Weights of a small transformer language model.
Architecture: no biases in attention or MLP, value embeddings, capped logits.
Training: 158M tokens, 5216 steps.
Each number is 128 + 32 x the weight over its row's rms, rounded and kept within 0 to 255. Layers, rows and columns count from 0. Numbers have three digits each. The size before them is the row's rms in percent of the matrix's.

# layer 2 attention value, 192x96, rms 0.119, rows 68-191, columns 0-47
107:135125128160095116185112054103115106109114132150127129150125145102138106165086118095097069142137136128107111117066122133134137152099120103134162
077:101183102155135142121094127087141188134125109090125106091129099120161136072201114169074125094101082106108125125139110128117081150152140061071154
087:116110113118139137155054168116149165142129133141136181192106116089113085093181127139096090128125069130206126160178137169095124108137136139153093
104:111140150094127098113148120115133088114136114174130160152158145134056160152185154137116165144107186132153111156152105109175151157077161124152093
096:130177143083106070127133069124161092121111128188132105112129072127079166128160215105138107147150119137112125157127100129119151118096163162079073
100:112154153094174123083116153058121178095174116122128133081122110152174157085155181133069113160131172132046092168139157144101101174124156131150152
096:166075136106107108141200133150117049141108126142129087132133152135136102209103152092204164172183156149172140119117093089143176121137125189158106
102:151054123126110142139130181140161133161112102149123147159153188116109121137170132136112130120110163145255152107119102126143105083189114112186074
089:129135131110152174123216107129134169107130150157128116077145094105142173119114122134088133131122153136038136086129123102153122174140122087117199
080:109093128136163133149167149125111100105137105108143080108129150129161134149103084130156113152159180133096110116064127125098154115187134164173151
088:124172098138198122174098111154092115108121155123146159162153151127055116094148092154139179064060122090165137095182140100124167107138093119097139
105:122104130094129135126178136144153099151147156169101230091123144117139158118159126145043149086111155134140127143153113142178085177120140084142092
106:180172139160090100124054089091129154159078150105118083105110100169117164121054165167132144122127104142044143107114092108137104154110141145063146
097:100165130122135117062154106129104134107170165138131190113137113149103145116138143082094145090068142092122118132188169122181088166058109077093154
095:167148114161140133135159164192108112099106070128141023094175123135087159119102089162184152151166123126069150075094126070092161091186078153120145
107:107137116165102118131106053118120099131134138145119199144120157130127118123157110128077160088084158112141125101119131122184091188084112053103141
110:126165124122172139105106153135108184118117153091144034135135097131142160120087107100170103108103100128102143073103127107083137108161115148096160
089:136137099171131097216050089119096076132073107118133182174135156120072078133125096135102111097089111103198110135159128128128156138103126101137147
122:184116121108130128128198176090118086146084063135118078091144159157131122139199076145135142131141135116124111150141061134100125073137158144138074
098:117078121106194199084159186115125190153170154092123142132108131141190146124109047092130071090111133103126123091110137187106086077167124107161157
091:113134114130094175098140099135139115162123153217104162131101157129120100106208093146107143079103110122146138107139084144140124160113124058089156
095:123149137147132134120195126175093070098104096146147054123162129143069139148110121134203140162161141114051128098092127087093222103150095167129156
104:145125147121096105059138107163116110144132173202116190143130138162076141129133139078126135114091123119124142130174132126164125168035119126098115
115:138171154100098081094137114120109148095153172139141094105155093123111110141099181029089112151125093107112086123101135121137147111061152142086127
115:162084129122124147112133175131139151174104153078122058132090130140213116150127116102188112116148117154178143118096084128099118094165146179131107
089:108112096171156129198137140217104067096142114114145166132150140094076108139084032121141103122162107095122099104118170149115172119150083120156141
083:107129132106163108133189109116120095065156114164146130115155112127102159132067163115088091162150193135060126135090161111143154160118122105171162
096:100140107153174131128146183187081131080153153082152117135157117100109084128130089081172129137122080091160113107161188113090202094145095145127156
068:104136113068075138113101191120127099108045148142119117123106139143189132144115064100132118086145159127144149186098147150199084088115133054131190
087:115169113127061134070062198086134169106112129192128120149144137121156118104151198105103138157157156141087093189067165165089126160150127063164210
099:090125131133154105197175149105116098143124108040120145065124159136110102167087031097112179091103088114156144103147115145178079087147093113111153
094:155172166123085135129076106137077081131132137187109146081124086110145144114144210130097073104138095129061139125131123114116133169132128148138104
094:132119110140163130189106112094115130138138137054120178108123173135140084136121058108141208106168057139173129123199119195176064102108113135115099
080:154122142086092131130117157149133162157100144070119112118189136127106185130132123174081047072136175137109150104110111103121097058105149147137120
084:090173106145076136083051197089119115112127117176121136142106089116154119132130150079108113145118113127116097209062196197116168132130162092158194
076:116171097129062165076037196077135164122142143186117116135132128162155107120126167062090112166122124133115092181055190185121128143135133091161219
063:157104131174168094137166134137136083144122085081128122134169135105056189101117179179150148136138142131113138069144095068068136144116148159095031
073:085081128172168127187188074177123142144149142047144135078144138122085096142151096164163127141117103107155125070212092096114166124139115171091071
095:144121144154089062147099125119164080107113127122131129172141115114122156059150152175119134107159159130090140116165110129152074054056125123138135
074:140106147111149139126193071192143220152129133030136128109149185157091092118141128194174156116135119122128144095188092105101131083130110184101083
063:147111111165147098197162058198104139157111099043135146089188171104079155108140130188097135161131164126109116073205103130114142102130125172123062
081:169087138165167123185166040180131147139138142057133137107129142105073148120134120186146131120137125111144148062198090083123155136128128175082044
098:144121116118119162079135126167131130122173132195121095089133111152144139134149165140180106151114137155146137122157132131164108161178110154133209
076:091139118127117139109082138089141164110127174228119133124125146145182076139149156076132089162124161131115104173102129142113170193176096073133200
070:168099147164175108159163031161129136127133140067141133116179139123078172120132140181156118156120148111127137049190089061115161130152116171105077
070:123106164121166123128198077192108120147100122054136115099155153123067170119140110205144141090094124112117148046161091070120158110143131209104058
082:117148111080091186119132166064133181131165191189123119131073125156184075153121121056106110107114079158132126189113136131172082121093113075132156
093:112154114192081102103047129105107123148117130118130149144110088105130110111216155120059145163132088126088089102072139092081146164156113123116099
082:157110120190097061122109112158117124141078090149125130143137112117102138092136114120103058142163182133085116089145143112135169089173126119091116
068:119134102101088133079080175072125144097098169199132113126095154150182121120135139080125151126146144149128140197112161146148116145161133082188199
101:116112149070135107130167141180140103122078132112141116100129161161104109157110116084195070121081169125181123135132171127160160043161113058089164
075:083170109104075165078064204077126128110122138192114141145116124135164099116124117064105149121133111145124115210082191185137131125133132059159204
095:162142120114095155079125093120110212147144182151125083106108157166133149123139136115142061158102123160049105158149129116118130160155144128143142
090:165118111165137160166106112162130166127135129104127163116118109079124120121108180125172137145167082132123163130135134132138195109152141136144132
073:089150116091107132091122186073136110109116160224123110129117144190168097120112116062111123102120137162147135165119130149169078119120111091155206
093:119100106156166101163091110154108029117109111065128170120142146089137153101135078162138130113144116114190126106161174154105150099114158121128075
079:088135136113099102093102136125120103109092126185141101167108113118159092109159150099135107095120162122118121171086153098094169169123140059124122
079:089147142125108160110134138135141128085111166233124142142092085122198139135091191081185141136140153132139130169098163069131198146197102091139187
076:111165106116071152084062196069121123116113134194122119144123103148177097127113141060108106130122120145107105202063183189124116148118131068140200
072:189114148075126154121206084206122141123178107167136054099159123155126103135041173161157047122080177134056144104144089084081085126145140149124171
124:090157101147153125132081129122136150084099189214147143148159131136146156091184101120074094115122148144114120148141133102051182121170111148154157
109:157108132132161123048112122074159096147130087211126103127187139169141149135120135083081080137083117155069139103137097073140197114185115155099158
082:069153155083170128129088168104106157076185153111138152098156100144154128099168125146134107143131096150050118157169162102133131104102127091127120
106:156138117108150099216116154134108133105095110163139098131116170126195112137175128112113137077095098108232170080117100088107112148105078145131097
084:149131131126147123150168096205168136105074112155128113134158133137125139111138106125105136141103109123157104143084137104114095059101114106179063
110:089103146104165167171135131130120147161150146088119108099129139143160069160092117112144153106082082146246171096120092111174031123098128149095095
105:117139120132150141115083140029137144125161135169133100130157106151122131135168180141122079140128103139049168138149110141102225125190128149096154
097:164118131169136096085144077102175124116115157180134101182160156147127196175117146113113106169120174119078124169133115122107193101197137153140173
106:061078141119180159082142091129119121147172068136118079125157136110131115149083145113156080069106152131109152087091074127142092140174126106124120
094:092095154114124076114126120117140118136210142083127097157104150106166112162126198120145090127135167109158144119128117179153034167107134139136128
092:148130111091162135162150131131117118078175112135145113130156114096132140064113116165122145170167096115050106125188167127122202119123098076114116
118:126147139151081089131076152115095117126178155143124167125069158085122121102138159066127039078069104105135131097110131117098097147072109117123152
126:104161111141096137149062165166107082135096096094133172103097106093087123106241099152071109103097126118086138142116154152127116151167146086181082
112:147062163119145087080203093143139104120191080133120107137176163151129129133085131158189158128128197110095100104132107107184102104138098163108102
138:144136145134145186136129120099132088162104124137124106151099118125128141174196080111107087164059076114159158124108062137125170182182113137112099
099:180131119147097093140136129123086126076071089082143146154158144107131121103131117135120245099132132123107125125185136084154174093119108180138099
120:090174085154103120126067132117089108103106113135132190129119094070051152061166141164120105129156149102013086136138137124113184160164153085156173
104:074095150099150147157153094128178104157126148092123109093132064201090096158167123199158137165121141126155142133083108142142075062112163136172058
113:110103169067191152113162107123133092134171120121123087121144084140164091168174151152150113184154102147083158137168134118160164117150131131127107
104:138131129145118150185127110139072163103187194127124130125125164067105156138090128109175116091162122124171136087111115096144158157139099193092169
101:112112137109120121147100157111127092127212168074133112158081126093157089144147159123136143131154128131176172121167153177141068184116113166122118
115:106079147130154146093136095143146142134185134168126074163134175118147158174088173089151104076094152135183149097110078137146056124150108189120151
111:095177134134151162141082099126090210123114140135112169114109107100099172100103117150159092082118128119078103166138094113127100114087164070111178
115:118130121153130147096108096081141147145067116181122102123133084154110171154158138140138073137110167126090155140091058102068182116200152131155129
115:146139137092128130115115156069121133147115118090130140104121098173137091146229127194155146151092147136123173153186120141118141141148141119115090
127:165115085167136153136145100143156141159083169119120124121110145120122107096035103125150154148176144122157076121078132135085162117137155129115139
086:132156149089161108204150111162122148121112150129117154087108112135143119103112105138140110165120094123192096113113125106113066106044123079124116
107:139144150088127137132154132129130049112124081131137101142126080094119104111232126153094163171147057115068120143159169158151226132138108124126076
100:135080168125140108073184097177142095156123095126115085148131121132152132164126141085156099106089158118128137134117082075151074118134126135159106
107:114169086149139133178080108123118160123114187088121185126150145133056132095074083136125166119141132132126083150085144115150108135103179125126160
110:181153121130132161147125111078124085174023068112117115114117073113106123155144092101089142173143057133100132123119107130139217126135160106105119
112:074127127120164166118082161127125142135155144177123135076141129163139158131165108112097018108060111152131153105100119139117083141159118103109149
112:139134121142105070089101154163116143149172140105138121168122121121101245106146176095139134150163145126164128101094145151086097146172132150140081
125:130156137115157126165141148128111111097095082070136093173163087122119167100074090179093153109150103125098134093202183103133183068105161141116106
139:106208087125101128145131118120098141146105087119126109112093093075156125127102130162126134073110085107200162132163092138096114205120140079143137
109:118129106115104122137133120092144072127123157138141097120130134170111094116076188073188213141189209138158146175124135080141137145191086097112150
115:111138125158141175168161078131122127154131097108124140093076131108129084128139139135161062093070054106172113066140087105081133116138177171110098
099:155158107127119082140103146104119083113155141118123156154109106106157147144071047095127142142139159107184140189100168186183105095086150097096131
126:121154129106177107102169109169126153106159186039141115097110168087117186120129127146140115103063128118136147113159139115103073126064163102136102
135:159130132120148129114129130151123105115141146083132099123140156190105191183189092115141107203088131119134116123062102177103150095152132155104105
102:129099142140163128133159046146109149110134137139138051099171101150089166138074211185161152178127083148077144094168136084077192125128117164166079
095:090098169113142188099168093119101164124111117132115080113153166175139066131153159159147138059101117140071135094133101095157126134161087138127146
122:095110122142159172153206037116139125115140184139135090059107169164122144139115167149203138127060138125118122113098086062100157140145136088110129
108:149147090088111122141107161082097129106124152102111164140163112120156119115107069128100169164139170132103153211034156173185151100108118067092165
108:114074153147081182115133079137148143178134168173103114118088136134126129152051160105115081093090107160119112099080089173157071103130114141130123
100:110071165093147151066164167115126139120089107093130098112178164150149077147162154125106122077105171135132145125184093086182121143158064105118131
123:082143105159062146153089098188121176145101133156128146125147059096162151073039095082136130100136175167108106169109169139148137108145171164128153
132:189064130138148090053112141123145146144135126092128100127104125096148172170109164100095118157140154127203148151184129163140084107099114141143112
145:056122136114114126116155114157120168106130184129137130088157189117093146116145182160144091043071173128119127088186101066145085163123121113142133
095:055109160110168174126181101101085183109135137148128102103177180159143068142204120183163097037059154124135154123148104079149154146176084131103125
103:137111134146176116177146034148108158139137129168131137091103122139123135140114182194133060101127075113122140059169115056101164084111187163115138
097:078113180099135121054179121133116150125101123105137081080178171160158116130178147132126127038129195151106133106168112076158117168197084121123149
116:096106087134110143183101165102129123144078130168133166153169128150158141075185115092113070107142154133207095150130108077113155120188168125135130
113:169124128114135109144045192107113097135132128167120158153131123152158120126095057121074118156158160137140134190094165195168099076098149128135131
108:143116167104129149087105131188157148133093140119129087088153127152151159102139126133094073111113107154093100100152133113098103128148163176178116
113:121128146140130098090196144135107125118189078133142107138190121095084120163189226131103147184167077129115143094157106167102144204089099208155076
099:086182086100124106107124130152104127103173184132132135136163152130118127094148114152197167108170161137091128181150204145112148172128143110131158
112:131126119153118088124107129173090183129097109111126144116161104112094147097125188186092124130182121144108149110201163124169174094129142129165107
132:157139144107198077144167137176110101131160149110141151136155177131160104119168146145086113133141101129111158109131141107126114106089163136123112
108:092113145094099171120147105137129166112080148150129094110189143123134084100166130150105136076109134158067121139157137081114130156103080117173167
103:099077168092131188165162055131145152150095132132116104096114166130129059122163143177114117066078110135115133088130082064113106108143090139127140
116:192137109147130077103095164117135128134109070150125166138084069085181120139118135102103155176163117095140145172107122129156128107103138067119132
116:154136177150072165078103112139144115134091118163117095118099106173142147162077083068138106118121106154119091130136147189165099110121136157133137
113:087154099125057124133110151130135148116038146118135138139147131138113089102167101115139162092084210119135126139140103109183122189202099038137186